Part of a small language model's weights: width 256.
Each number is 128 + 32 x the weight over its row's rms, rounded and kept within 0 to 255. Layers, rows and columns count from 0. Numbers have three digits each. The size before them is the row's rms in percent of the matrix's.

# layer 2 attention output (transposed), 256x256, rms 0.13, rows 159-255, columns 128-191
099:161090146124160126163093166072106162144098119130154069119128101104171146144147119177120142143112101139161181140131110105121128158131121105148122080132125099069153126107086113072175131147126138
108:171143150177201163098199131122130186142133128126156122074199075042156158168132126143147099109132095115137123195163098147171088128170102034120133130194120114081110187122087115088081101170126104
101:248116103146119118156127148142125085138148144116139133108094109162202106144040101124174119099147112096167149107079135123101151076137132042122090166171135133125132153119113131119180142090167158
101:096117113205085053124113152126148075160143069089200088170099146156162139111117128101146097124123180115174133132152091126103062133136132113124140128098129135152140181138175111112119141057131118
114:133148082091140114149134093073095126162110152182141112159113101147159143205113123147152076121110100150179077156184104127100144105174115142126126091182156140064145121136191133088113139171145135
109:153086076082138095114112095158121192068168143111159176104111121133128143089086102169176179136117089143139158123165163138087114106184165141136095129114154193184146109191103096143156114112100119
099:115150161200105100133069128079159151120116120159154141099126124114149105067142132100103111167158176067065129145133119139130140106125153042128127145104119167086133153203079169153148120219131157
104:075071128115138171128110120125134174159150113102132097113102147104105125170076129094130069200162099197116105151120119144093093106129087153089106157147082101085152136089185094110174076122115111
113:132123196160094103122141134127116122097104166163053122153140142135145109141134177187128142129126173159110207105128122080085110162093152109109095109138096132160129140090131067094116113107132124
109:146163066109153128117129128123192162131118111136089107129146136129079145140087163086076118151082111091134120087125147162117113113084105063110137171198143130156189152127147209084164103108094069
111:111073100160073163085110130132098156133121058155112184052179151161125078154109123145149133138075081093171116091069128078153125151099151127108120113122177161137134145166128063179100167118142063
096:045091065161131090079127198078149117131110113179101151153134107149078118088119117132175132145074067074152133133162180122182151222146138159079156039099129120108149107065093105105117100126151083
099:117124133128118146159158145196114158124092125088135118068159121126137091135175126094138127121148120128088135170142130130132150154165099097167164103165139129078140163117134103111139039118102102
112:088146130167145161087131126145141179149080129099129212182182119124064080209130154137151134115117106101072114165115061109101107112098160119137158195138108102147138118098116178114056085144143182
093:154104105125111102101135163163068161182176082099125086140059149155106177126128099217104100211155116148157091129109136158142156060077135066086116138199152107088079119149132144099126101096105095
114:101160143113152111104132157090119143167141126140204157157142144121114136139145177121147080151156133150117156122132139151187098096107148152106146152120148094186135154181182162111090091196143133
100:176087147102091132131074180144080145128099135111125065127202184140088143102156103143172043174129100191150144138119145111144131096126183112081109069128114110166086131152099137077130121124166141
106:110090116158122139111147055137095111134085121138197109101109154097107129133122169061136123123122139108133110101164115093118110146136081180136105206140169168156136145147084127095166117184142176
093:120124108154186144054153082147164111122077066158112125147164144104191170086150190190087108145101134138149059109135146061155127069164125114141164083101178151103146146133121129174121175146157151
106:142154131197114145122118126123137122115102141116085120125151146098075131104132144110107083138108160099084063139199085182077149101093156128158112130093130122117222132141171111038190127121156085
102:075157091158105100085082185119137145185106103134148108074081171142164117185118158137125147187191146213187135130143147127136139078108115102124135093118134087169117167105166096127140108138112096
095:095170135142079121101106167190138082108164130108128135071087091168088141157158133106097103072078116053134146117081146104100153102165168196189094100109100158115133149132084103139153150128062121
100:040114181169168135160132096115086083123101150081042116138136108103153131125142142109117150157141172154122095113094098200131156138156062109156122126154148133126091113172080146128133102192153114
112:127151134147090131086089168133143134164182145106136144099200142133099105190103076082043168135162089150134129142143083091170092122087144110167161147121117094135144147095108179135155109136114142
104:129144137112122152176138128082097160107185180163177126133108168106134069054158152063147131127137132142137095118058136139138113075147183175085141124134145138136097101194136139130129163150118078
111:161108141122133096066153128106106114147148200117134084157104107101127129100075100114107148144191147103076087088161177153123128136145075128149129114093154130143073134118155099163114133116099086
111:087181103103080143096059116159126161121042133185128161113167099170157160103144166037132158073137146192197109174128112106160126140184123070146123158132151119101134144150128107106100125203138131
108:157113143143109105116117166115143140175141105210066147140133124121110151146148109051137093110129137150095098106141078070073172146130094137142067150201159124160114136162132188162130163102144134
094:121109121142170119117112141131172120187093100096114147088159120128108139135148101118120110125142136152070077136103110116169110124122144104185148173137155158139093140170110164115120082130147086
101:143171121157158166114113149161149143117115127130158136055069118142166135122102083191131095178112106118084094132131127208089155166125135119139090086064175086117124071104107164191111090106106061
103:163120106115122080125104090123118151126176158164119137145163119155129118079154180168158117079143136114095166122163099101119096147159105152143083113193120146164163119115116153181127099082168126
107:219053167065121098127134112139098092140165150122107140175143107114143118071135134206156102149107166153105100125143100204153066133122091090159100080130085146106065151111091123139117126110104155
101:136155149165141112067145114167132166141146132077139119147161136136118155152127122118089139094192140125162163113127157141064119145170163091116184136129161114090119154192186226080126085091132143
113:128112143167101115120151153130126077158161168071122170144123133053161131164152121116141143134130127138109139134130073174165115151163118175066180172084099114120081089144178058076105178141139159
102:179203108130120148152171158113091119128133117107141190186131135111161142120172144070126103162090134141191111132150118107158152120135169146134118145082120068118091123113125120088117134154116176
097:139177128118121184134114135048081175180141079137070144138165124146123086136054175132166088148139161067146138082129145106118131113141159055152116162116104083114182123124120159113088150126075157
106:077113142074152101136086084106095137100129129145039126109072137109112128118148120161151129103133118116124139108167112115152141096097198110081142127104132132152145133101094129145070096135112112
095:103129158089170124118156135081160124105135179128139175072168173141137088127133113153099189143156136102156120218164177112114108117130127115124092108106094067138097130084051123107092147082141159
106:142128107114138143114115084087136094139080097103172091154121176151131157126158112151130136115083124102098118085131068125181130151087030113152160140154079104098100106158085122092116078099097126
111:166135129099141110115147087138158139138190086158075105057154132109106145100137128067084166132113099202080185120155157158188143088129172053091146124178088080112075054167097148065134143116169108
106:175135153109127170112091106099076125120149134066115182209082080167114156147075111107105153128114101114093073109164146185141095183110134131143094112125204129126105117168075084128151197105119093
104:167190102158136188113131219218109138114131179133077156081106131118113109143112093090133146130122174127143150165076171075135133116119153113067147136125122073163095076098074135098104079105099108
110:154126174169135205141120104135123106113136073163153121110159184153074136180143119121087132164109113078078146111089178176138130165159143147158149131126095094175099141136159144116139137083125173
109:125110108057159127085122071122144106133198164178111130168092147131110112164152124100144133176087147108117192126133108157058104104149117128116163115126196126117095108125139103130109185127062183
111:105135123133093103132133141152138085157136107128129143138147120143081089138093106117056124150165101120155102182066127171162112130105165111115145128074139126118134129122132118137102164194086153
105:098146079193114129136151123074117104166159130167166107066092125145111149119165077064144135153145108100174141134174133132134136120123110063145075147131073107079135136126067109046152131141157163
095:110142125148050096139125143093134147122119093149170102080144096127121140080117081171139126099123118146115115100145135086118118117147098130090120104135111087106108099153152090095099203119190167
112:172151140110155126072153100153111061172082147105142094139097133188097168066132194194104117123103089115117184100120096135094118134153139096115190109188122142122135189151101154185103093111111163
109:167147172116155095148091135098134146059146128161140198040169108111215157145139168202171121147083154122118120136119170147148083142119131131147096103146154097131107150124122117132169063131167149
114:141138146132144108136143099110160126133184088121107093134064142190146175162066108130112134090153117029055147112142174128127154150131155136126127098153137124154113118145098125169212131140066132
101:054121178145138121108115138087109060089086105124102191202136131111095120146146125079154120106094127123111144130074098107092139159152098117128173192108134124132146122114179097119162104132163114
101:158181173169147116167183116109066144051146138124120118139140177107087138141132123068070098118116127085128110181168153144105149107125139164096155132115136123131097197186175081143105145170121066
104:165106132081065162138127168119167101086060126107084108074181103095110106146072116118129185125146174141118143147124117111168090177121116160086091128175106103117159128109128147127112103153091130
113:118127116125158119145177117103113150135109143061150084219108100132133172187087127144081103120116130093182141126119150129152163104106125114072135089106135069147116062111178069087142141175175124
100:133140160065079172047169103093119107096130134100151090145135143153141165187149132185149102169132113140120167132132123142064168073121096149134147144109128133126193119120133169123110152107121174
116:114133170067136092166099147117147089157160158140164127156148119147022123131192126097075113099159135100089147084184164122146135056117105068125188096178082142118127126164076112160145160191133134
106:160156135099130144083121093155140154124133156115187139095126154175181138127163124178163168223138144137096096137187090088141099103168117098122127155117132111100144124137102143141113141167105160
101:062162101149170143097083108102189163115088155143172121104120104136126153138178083136118158077077129090146094180125166104086129148159090112094088127189131141080144118073119138202142136069090131
118:117067188173144110065108126148148127132073053125205138097136108137138123148077097114150074119113131116160152169067126102124131124126085090164124130107172131130138101184142071178114079154123134
111:216175096120064139125153119102129117128152067185167123104126157122214138150121101121120135144119082102132158142101164174116143142106124126081137118122064113173103144188066113133136138116121157
110:195048135153139134115127083183148133093143135134172140218164175127069127187137118168162098138146172116170110151155135129096177111144119133124060142137203144136125123138118163120062136181082155
110:063087146092150195115173156129108136138140147064110056102114165098155117153075117099066115115157172142145137123139151111115107130105135149140195138169135172128121141139112135148120170169145211
110:074132176018171133120129116115148115120120132136137117089194159071177129123096142193140108132127122125159086086207137140211120102164104152099153160151117104143104139081145093114121104117136148
114:135107132076121143167130092109177121157156155123160159101155156154185092160143093147168255091161142128146165137112175108105122126165125160140161100152111151062164150080154187125133135152135141
096:188154128147127123176123092139121155111139089097155150164150174150073101143144140131088068121161105125141120180167124121146098117136159101116102158136179188101153139139066143142101162110164093
113:090150145118164089121061086047111183183118127155155101149105135045107136136076167165129109121108150119118137088143152114154171134122115115111141163134149143122095148120090132158137076194144084
107:098143094107146103144133141134104139092135156138169131151126131117125076150082130077096051095111124143133083148132174124069207112075112114123138127078172081068145120150115161162135147177127105
105:092155115148202139061095135103146200126130119101086135151148130175100114129123104110087138186136161122140146191206131164145185119103192166091099123126104141089129146150119091121187104136132136
105:158073070096084097150115105105149135093159139141089086180149104141152146179114108149131125144117172067141175123122064095118127145180177133170153178150104149139082140107107133119122149151089148
092:142170119125150157143092106110146163150081118052077095060153120098126161119096085092132128176093059121136127200130149092093186112079144176157060139161144135142141179104140050072143143167160157
111:135088095111125121154158163129029075064119126123116116143134176137101101148144147028098095150148167077107138097154091124169136110091056109053161102140113146171097144150137131101132168116107162
099:210126175110126134140088079124140127167078125163151161105060163108131069157118100147148099097105151149154150129062067134173168133104144156160139122115150071064120151163102166136126098152141117
089:133090161100127080055102141173081175135070102072087089122153091170055183152105092100137096149118131134147122158135139121088121148124109198153128147125183120134123122133086175152103180105154124
108:120134126101101125129163093154167169119186091097155119104131125149094221092179102089129107090096113158153135185093133183168134090132142057152160111093163167095185105096136099103135134138140064
106:118116123175068165139152143154144104116143110174070141054141136177166177159138100169126162133110132154101077141118095119165111121151130180171164104130156155159107128099119189149160136182177123
104:162111123169105157103134123097126175160143137122137138071115093095097099081117090092111111104136114101079085128168136106110135115112190040109136122135147186171151139162117118098192083146124148
104:116160125133129135139100165094139186140131156156090184110107133114149132064112133068137126104063128101128103154141137113054161155113130126122152117107148116125125155187126095114164154104160103
117:104120124216132106134131090112130124129092135118132100150166161117146164099108097129103096165137142116110087193093119136175142119134100146142128119102141086099073090102115095070136103111130083
104:116111089131137112121186111116125144131110141152119150082107137121104116103189217146097147113148190091148050170130124119112151157088116108136131180081130086154126088076223121169166197184112125
103:188141158149090184111114134091126139098072127092137132166150097135133114115099139081086083123100084139111109105085075154171114059111180158114080132111157156089146088063114183179135159166137070
101:076089141069088105147111142161117146105137117159133158182114142137097152182125172123118178133105107199212109065122143118130137118124090194149155148122140111164189124145131119142111089200154150
104:126110086135148160167061186157137123106126126147116155197113077094081077136157107172175150156177168140116067123062111158155162153108072157092162097118112125118143083158149156131159107141133085
103:118119138144038141100143113104118088155161174155137104093076176132181109164124116171126121043076148094141091175105153172122166134167185158136161167165092170128165172140110145129065102137126158
101:167090112166148165118098131116141098068090178148128094125145128133100121095090115131136138135100148096150077156147064129181107187098070159136177134140105230194131114134141130090117140153140096
089:153154123163128178096135079154101123090103124233204069107145096095107108152191153126062143120137132138112097144042113138112172127137163173095065105127130151063063096099131179142164180067161126
110:090074121122069117116178151143157154105142074123095138099082122082159154111095060142180184083139119115146139054113061101160150154161087126097124140146176137090122117104099119174076189091126059
115:089097087095095116137113159154106159085140156140122067114133118097096108118125129091147102175134106141107116132146169166138169102103100139069190164119149102102192089125156129113126204124101075
096:171134076142122117140121126117122105135133155149123106171156064116023135129161143131133068106110128127169083123135126111173113159147128136113152184117158091128156158063181099114124190172175162
107:167109119160129077160183182172198108160107162111141088163124157125093172073151097140161115139156100248113138140139109151172117133156114142135212158111038052144109102082139150126130143115120188
096:142169113157142068156121181191140132171078136112089147202075129121076129149146135108133133130153137090192132079141123093127099127089147176113148133168176134116097158075085104137111154188125136
101:147113126140162106153158124122078158132073076123153132086128102148159128062096168128177127177191110139167095130090148117162158105140082118054089140100194153104110098121146096146165163167140135
106:104088128154122155111094135114140124115121155115136147117100091169143092161171135106092132133128148118175114159090111119113106124117155170070135151199170112121123133124145138089200125098148148
110:134047159127106112153197127106139180137125108141136064110151092127149089107092137108083169091177110133142123126110168105121102142171138120116150066091104122113144105108076238101176153166176195
110:147129178108195148127102077137141089122078085139111144064165167206152100056083093110114111188135116127195139154132150090150113128158094100086128200086138149150129142103096134137076113132167078
104:166164099127087140153165146160181085163082048151131133100210125166098115106107086127204123116149091109169145073155085131131161132163091082106187098136147131182119142136140132113169070079122137
099:172109175130176129117130142084077094164063136152149128114104154094137152152155131133106099164153148128159119135168107155155141139111160136106167095116131183110133133153180124141055157131114082
103:130070125075146115159106125120123144151174139113168084120088109111107113086047118117143112086117171072130111114151143105155057108163105162154181133147143126118094149148094091095111149128122103
# layer 2 attention value, 256x256, rms 0.15, rows 160-255, columns 128-191
106:098133191125113165109090085224151108140133099078111105218088119139114039135103128108137071172099131133147163077148094174090127177114147065135114149156189167163149093053134102082101092162094117
098:164104193132176162121122072155129096081161163110106067177120103150163133147164091143093144116186085112134138146138147102109145146145070078186153120120133133098155139038143093138110173145103122
099:117133174150086169117133179072139149094125140168080151110180122134197093133137144155089137113099083176116097092133143116117160134117132174117110091150109127118098169114137132123155144145138095
105:083059114146112183160116180100136129097127079120105090087113094104177084086164079114089161128168106117168191105117052078125104117150198110160194115172107085131097183086130184150166137101148084
108:148170109100155069156093091122127114180121088089169179129147111159142113136189169152143143084184120082095082117201167144170156126185182129074075143129107125177146124108107139076145050091155157
098:164112045135140170141153114181150164170113112127160094190168115127124154154124150098196191105116133173135077100128122122110138132076123104148111074135123128122141126092076119123183178175094097
101:132127046186134141116046178095118110122114137166151119142167098071155157036106110109133174101173113139178078102141082094128132155102127101133145106202139116134079135107146151112149155086154178
107:119079133174120132077111111127120070076119098147167143101090129123104143119070129194146124108153085144141132148219134105152131153188101120203124137137071135107109126172058137186087155081147093
108:092115063113169117126146101170152136119061135108135111171138061115128111103135160094132147075126169100113113087139135117119075172159112109144148154106127032134097123121104031164172117093146163
113:145124158124103156147187120085132128172151205119138086152126155129122076177119088119092108109099092090115110140161134152131169138118106155146109106128123169079091152110133132112136147200110071
103:144165095137135092125140123099131180119055146174142115107168106113126108125110065162131088163085094152112112106105123154117096112083135138082136132152105109146164101122143125150143126114128176
099:157149172072155114164142234147097104139178108131067119123139093119159097057147102105144150096140104089078130089102111192136112163081137086090073119173141227151131169119170138069077058143106122
108:180082134147125158119105117128128182167159109087194106200099110173117131129155127112134099159154103089129171124111143100179154174092135125112078127111167114200128059098109124143070116186151128
098:126094117092106075121137135109125073055149153155063105088144089068152133114138121141085150127110104113132099139120141122132107165110125110116153084086101084123139112138113151135134169145074176
107:110129126137142138160208092157115097200141138142119096147136099126102080140200167136117100109129139097041063082107174144133122146080135145115103169129125170151095095170091067134151108203112152
102:133131087191086179143146142087112178122167134160111104097093146115162167173153060177129124125121108135092081055142137126114173156123132111172110109112109156131121104152128144114153147111125152
099:174134082121105157195094121124150151100154106123115119130126178155121097164110136076131121116093181167119181116098139088153145151081190171125101115152114108173138210124123090131119187148137222
099:120146130169127141145104116185127090178203101156138149071133139159117150127117172121147100107107084136092104155168135085137086104119213112146111149102117149163171155155080131132119126089111158
101:106086127169159143119132140131067158156140147111099104122159096085135168154100108159133132109137102150128117147101135063127119129118147104167134189111123115154105085104055084099165144089109137
100:103133119131080113179133074098090112081121061163141101164128096102145111118078142140180123065110143163099076135145057136133160169146143169130181101094076160070113109162110140100199158094127118
099:126111160121140131090133119126071151126179206176138161142127135131115164133131107090137201147127126111114111191128178171122197123142087115131153137162111106083156133160135142074077109088134064
098:110151161123080092155143119119146106154163157165092114140096106084093125164113143126100113143059113128165170093111119144092107106062102092102156158079114096133120144103142162125111183155127123
106:120104146126126107120157101100159174148152153109141146214123152076109119070078090077144127125135134097141091125189105125090228135112139130129162138146156118116086121145155160136120116173159114
102:086125113088090051166100130112162113193120113134135153167159147092075136216171138148139112166117164102148109130116123114150071133100076111149087122113131126140100118085172119186132150109112142
101:106089147153083122133171095107117111111145140139103151124094187100123113118045155123115172221124030085119126131103072124156140178135102173127115136157169149167099121159160122127124122181156158
109:107091152107147126117101104143185111177134148114164144156129135187156068106142095075164143043139169081103117117125112110137124122125184071166133116134161154076104134129144138084075097172106133
112:073075185125119150114153173086195112114088169154150122180096127099124113111138110088048164132107102125150133139137161104102106129193057082142144136129153118112118167146113074100098133156107156
098:166166123135115162101133018161158154067139094151165115127128127121095088168127146089144080114097124204129119145095147119109134160131132144121159142048143153119109131153059177091098126109142133
099:120133087087141103087148197141127132143147108132123160146110099125101111087126118154082106071139116112135086111082180150163138174125157167076135165119086106125125163146147111076154108140093125
101:091153139104093081094139129120121076112099070190198168124101145118111162148152170121129101083174165131081092079209121130143135098158117125070160139073119140161087116202091124176139065113148136
102:173129197186173154132129131160159076132170116141092147128108176144162167136153087154094141179195110150156122101165111150143101138139170114133115129112081148127101128100142151142039144100067183
103:096123095112197117016196171086086179130118207161115156144074113147137188169115190111122147059144155119110092101168122123104136148116094162158174138075173113109105158185142139116169108070123158
111:146107144157050072127057133149173117171095138169093170130149146143091153158135061166131097168083152080170098128116091172071108092114062084137089163141087198114180145098119090167174177146067134
099:098080134192133126059079083124159088152202165112111110148125145189182097141172097096129159187134123107143088156140173090113111173108189107194127144138143059157136056117094193098126083133111132
100:125111100119096132119166124136174165128089087066152081158117133145098063181140118108166088163089133109176140152110169139160151130139156123160118119070113115163155108116142103119106097166151081
102:106120096161126180138144190060145178071140125153139134113140085082118150120118150157128161101128089118123108139135151145086150131082113113137095139198137096162138163086124133170131144164090154
098:069201108162123103094158134113168129082120137076142112136080180201115131150116124096190116096111165152183152105093138090144176069152085166128168188091132084144115075152172114144123140177129115
105:137097141111159137111090173077162165085136117106098101125187100121133157144125179091098095153099085184180115088074155133102155150137185139103069119157133079109183128164116129154144121076131103
102:127116095141147084104113210121115121085124183094154170085077143128099115105166096122077098126107153091138083148127109184095050108144161131090100109125146165181076141138141144076157096113132176
100:114142131121084117168147071174118133138125194139161118166150135131104067126070118098123177154229135096116130145134151107089194094119152148093092104104122130122170122174154108117124138144133155
102:098141190128182068082139128150148050122144165147115131167078122131108130110091072128139122163111149124112104118112110136122100108136148097143108143152164110178127098148148092106047067134106104
106:123170123179133114163120139156123135108207130115175131111120110083124172117143088081143160114065110186060144163128154160120134044084123098162116114166182088127125103177116143096106094099162076
108:104075043156125134143136165139140163101112109177172166150118105055139137110126145176075143212178113083107123150092162160176149143141127158109122131141159084180084170142188156139120152073185135
100:142188120137073097053157150128119136200124125110092093165123129131115130130112107131146126165156112160149129099077143102151087158120098090098134106137140132149093151108158117039068102114067115
097:128118091113122128116070127115158146061096129096106103168114176161129128195132108101125119120093099140131190080116133084138103139098103126160130110146128121186154106039180132136155126119182146
096:101156127201095192131153096147165100108179126105109077118116144173093147152101110113173141121118108138105067098165112130098088057134141142158126117139140141172145063073104117143110122123148059
111:122087080136103158137155146111111137141125116118116149131117141091159126161074140122129131157092106148123133121167183175152060174109154100170071131103087128079123132105126141165144170169127107
103:142142123146119151124186112147123141155139142088131104121094133169094137078127189129086083099145172145185086059181135125166195130115155129122188119160097131121100162053132103135158129128174069
104:124154146122183182093145156127123141096121132124107151124116158156114127123138170161086116146135093091125109171101104134138227076153083167128114099103145117107168153172166145126119073157142102
099:133089105165157106120090068102178157209087095138136096129106130153149181146172151152158138149114088096157159142079115126171099175132186125132078133117171070214157109119027155173117139197158117
106:049138154179126117170198191182144093173116130148099138119158131100093092110182106112107180092123227108139104129115120148132171100174141114155124164104152130136076103185110077126132120195091136
103:160133094194152211106051133146069123161168133122175179118118130166113193166092089117178139165111150111061147110143155142135132137132192137142133161138112172082142097118074167100097114092139094
102:126138065183110128156189076144131096168066159180083116076162055131125115101104072134129129168127130109130122102134128106087155138145096108151124106148105093120178155125154104071151105082143208
103:099065103115124104140128118078153138077152084173111143107132110124127165139069119116090170119121144093131129133229101127169131082125141148134172084051142097095127133186147196128171090102143078
107:179150149149113174134146142138092151114151133146108107120062139110152095152137196079121117161097046102120134137102124121111175137101160123152132107091092153133084127056157106113114158093173150
104:163108128106069128140109167185179120087138099147123150109156119091128174111112154124189090091105134163173115142175112138147124065097169109099105114102167125171145140130147088156100150157147164
104:123156097086124137190092098174140126100171092161166132094136127149157097109131112131155154103151104216161173139106105165170109103148234115092155107154198068128157127126130151149152125077160112
107:183133140150161168134119098106140131152153107157157077165123097082134088171155111115120130089087046155193089084117088098194106153123176122143114131139180122130103138120063209053147129114156074
109:163127092149137119138048162119162166171121130108060070143110155211152126179179122111081102111108147089161096087170161112171109194108184123134125138103130117114190093103066102113131130151107172
111:126035085135142158102121155166128099130140088137180166122094158091191176129147142114158132138137108135115174099147186147157133140119141117113121102094154105158065144135087146149133144145120136
107:107091106127130209121088143143078081106162112084135187173150172066133129075064133081171074141132175120194118171126035094123108125135120136126109126100135122122136157159147089143072067081136118
108:108095077155110164182121066090156159159126056095164116085143133103092113102119143133202091120091115107178104129198089175140118084151170116158112127139127087177139122143104154106130077074147153
112:107093168095096147165132143130121119171132159156111186133072147111167140117115203153156160110127106071114152131110134156119145034086106176123180138128102131106056092108185140122123139151156095
100:118100151087112114098105089129152199091100134178145131161149148127123129125166083110100071098149131110138121108122190148130170113114116130111139081151110149099125153083157134119110091122098110
103:094159093153121151184083103151159122121088118102107120086116115109089159102081174164166127106104169151142120116088132108125122163103106111152078125152132154157177104055076114097157162100110140
105:122115122129181159130085169105146141094135189075113126129159114089101133120156125125126145069101118113199125141124109098161084151080152099131119104108172126096137123113171149068213096100070121
100:167174076163086134150184122152114102182098125130130081141186153136125107145157070145174166126117086174121130192061105139118149089137117179075156153065147162162129059129083084137124110136163170
100:125066134114122163156147140136161149107113082112132176109164141112125154131078160120147170122095109125145213142124123125066149071126095069157076062107167187106128138119137144136120115090161132
096:069170107145177188149180107143118135110127130123198087113121163123113094143147079132113180080118127134105127084144127168090106089099174142091180085150151088116146154164146137097124146129137129
104:093113152209110095121107144154119108148131163120103150161090126092132136082099141122089090171119117051114135123117176118078110074130105065148096104207112171117112125120159107067075118092104111
100:100127112142168207128116137169164073099128081093158113165102117158152058128115153151151142136121114134126110134158191211095158113128148175109102102144099151126129122064147099092105121168091176
097:106116113142165142096104139161139109041099159154151116115191068125170165136062026089136165106152159156133154075148134120127086111156148131109097107115129088107130130129121148074141116069163141
102:134136089151168150102097109147091159080129140138143082178172056164141108143163142108152114117183200101105088147204149159099150141074137134152146152131149034087122106097120188091170125063111099
101:124118173106126070162177114086173134142132131128094179172071162086105143129058095123134121161111133135119170122090127136129194110091116128126152063128127160079115156126136088120118146188099141
101:135114090122072128106108172170153156094081057082116093122141089075118146107176059112158163096140094129110095127161080089150108146091153098154133124161102077143129139164097074118227134108137122
101:149151197090139126123058103144137113090078117118157113090130100122113130169123092127099160099084132152145112113140159063134040090126098071137063169129141124094113124127061143044137114104153144
108:158141140167108097069070156092158109083192090111051124097128122100102127102165149131118107119094091174150140129084157070103168093076127126126193162122106171141178067082070156109116137169127150
104:138115097147100094163192088143104125165154160170133072154160089149118173143129139115137130155131128130137171156128101070124080151152133113137129140133163079159124113096106173176147121131059120
104:143111155120192162142127143146137138181154136134117134147199110141116124139100070096101098119181132088166120212196171110085116147125120142134094125077113157155164127080151104222031109178108175
102:110074131141177154167093125038125127134117115132130161130176107112148147100152168135100159129131130117120129142135156099114104162137152136134110105134119091164056108143061162207112133129140199
106:119122104061158079144181131112102150201140101112144161192138118114113086132140124152091182202119132127112111104156127161102186143088112118083098085127104132165076126080127129133065087175099134
103:169160159121089156145122126152151111133117085168108127131184105086111157175100152114165139139097158169142157130142088111153130111076123126128126162097140074126129130182138135105153130141074100
100:103053094146132131109116099070113123177098130101111142145155143127187118130175054132184089138117098185145184066103117128158138129171154099141095144174152124138053120154091087124124095163106131
094:141127148136072136121130095088076148160149123146106106086111113133096185162129138125066136134133169173132102110109191073148088090086083154175133163119145125086136079160115166147163175150105130
103:132097156108082155122084126066065152077094145115116167123127116130124132125050145096165080127142153127099182131138118128104123158133091164083098178148073141128191138144138098160127170082112110
110:184145089161178146195162158121118138190099142207069130110173123156129112099154090135115138128140143099162070093085136128095109123106138129128095054119119168119105122114188109143101170132155159
099:059084041160137152165165100122158189184089134162144137167151101108144147174202075135161095101193127078178110134144092099138109136127122134163109156123089118120112123107134182147156203120121116
103:118139126161115105136167129146154159165118136137109144195098117145163081103114164146154132204088109090108108159073174138110125158120157166070051152114129147144182126123170130120100167137095137
095:083135100157091113145107127133150147124071160167142152152119128119174093140163101067159151061162124110144097175114066141095081188123134130133115138097094158133147114129161050141083171108116154
097:090145112146104130113178055103102135124115156142166069117158117167134138183125122137091129138125093162083097102110173085135149141098105158138158138140115062095162107109123163147160117160096079
104:140100098082141126130055107058155115128101142145168109085122126130130135217166081105122154125159103120152110138170115084138144109160113101139138091066169130121118104097093132110119133135147183
101:137124125137170154139108159133140096120096130097132145086105126181097127128117149120165111196126092143139154129153160127163139068152114121107127067148056155154168158107194112178113091111163185
105:106141167142170152119172136080164089074138140216120103149105141148164131129099142147097078091080051162091118098082105134132124163162159136143130148096141136137047172154163141081159150131194145
103:149189102111175142141102154145135139137094142120183122095122128199169115178194135154145106157110080122064124129144159193192113191118181110147122172080144144148114174159115105081112101084144093
106:133114070144082139195159129112161114120125121222120144078183107082107054158106100176130122106117092250147117138112103107146110088112173135138112105132126175158106109199091154120172083174070154
103:128102128138129181131110113112120162076094155087104103061159141134103096150167120114184124161125135116104181103083163143170164139113146181114121163150069134187105149083120088140120111105182169
# layer 2 MLP gate, 256x256, rms 0.112, rows 0-6, columns 128-191
109:112106139155124211117180055074130145124135185113146130107122159129074147174109147109117095098167115090105128124112151171106125116196116120125148169105096107153133089136152085128139163139154069
092:165109132173150000137127079132115155121065096128126170195124172135209105146105111066161132069115155135123149125182165186104180150132102121135110151176096165173125069120083099181212187055149119
105:079082170155161109150133099143142116151142098189108175121132164096126108156120122141150101139192123066124140123115109117137143149178159149112168083113158164143095166101101113072139101094053163
100:130152110162148155140084070119176121117128127128112079157114156132147125144134173107080083101178173146119151089208104140109132137104128138123089100173063105118139113120098142152179114094161094
099:069080118132085153193148183103106185156109169126166129142166133105168108146119104180096073139103160171125157161103089155151149141173162131137131138097097145157155119146166126122099159155177116
108:117159128096133145094115156101118096075128162147145160128196118141138095153089167107120158093139159088108103144080101135152086187175180121186134102127177202137120119147128149202141126105135131
099:148128174102205156132117119147119136124126162135142142071115179116125156109122165163095117181096133148159105161135113137164100110099175147211173147151153169156094177088079095114145044162142116
# layer 2 MLP up, 256x256, rms 0.111, rows 0-6, columns 128-191
104:134165126087163104123097144129160111152105099140169135203146087172133131114169138132112135152110137199162079116125170084112107119079140112137116078168224097147108157140173177089108156102140105
094:134120125107131120183149111128163097100149148160111109104150149153122136129119160137110149099181070108098158158118073113095134189149138162123068126144128209181086146155090123120110144170130147
098:147132126136125119093109150141129148104098146103162066156120121145115136136112166107134115137078168177132114132148135105082148146089152130124075144085117095080163073137150152158107096133204047
095:160066133106146088079069116104118116138133126122115125099079121151092122168143133103172126112127194053199165118073158140097118201173075132084094158138120161128137103153125159114241111166153177
099:111128149097138158144019111128123163157119125116159126107108082081179155128162150171112108109073101067181135137129145113094159131197172114109189159096131153152121112195119142150154139105095136
108:157102103138214120169093139082060135165121100134118125144114188124155136107131109094142123172097130180114102117157134088152148142135073099150106146104116110115097096203167152117195134168157165
101:141120108156106150207145163097125091115153101104140151130171098081182220121135129164184127139156114169150055103099140129136125143153181116157111128123114112120132122146101087140144072193102143
# layer 2 MLP down (transposed), 256x256, rms 0.152, rows 0-6, columns 128-191
100:140134117143125130122145164158153114109118183107175121161086113129136104119147105114146145126119116123087104157096152080055122118094116104079110118165149120135125065161109119121134089168059186
093:051144166148148162099148161079180096116196122115172100135074071126137131145114177140111132179126136113170098186048082119076142079116182082116101142145106180107118173168191179166129097152095147
099:131106155111143104114121182137190169042106090168114127067099123099087179133154141065124080121106127121095201139113051100124148139143143195089212119165138073159087157146119143117068124126089118
100:146139092163107132131076119157123113159130114164170117201168128089181116138130075117105167090164204136052146163124088141114125088108098143111125122120096120103134096118080099136119179157208097
101:113109141132112200111109183154105119155195144127124159134114161132111111095133147121115183103161108173163062148126101108142144123145118196128095115135152130171145142122198114094172163131123093
103:128127106181166094073192153088182139154083124112125126145128126160122114135183143112158105152111121154173135075100155123173163129162137141139137091122107087131133097141129130148173175156094142
104:168103132165097165152123092135126150108180243149141136122128182138169179144086162141103093190078124128122036117135098130103132149094122160112098112177129114141124154098073121157139148148118130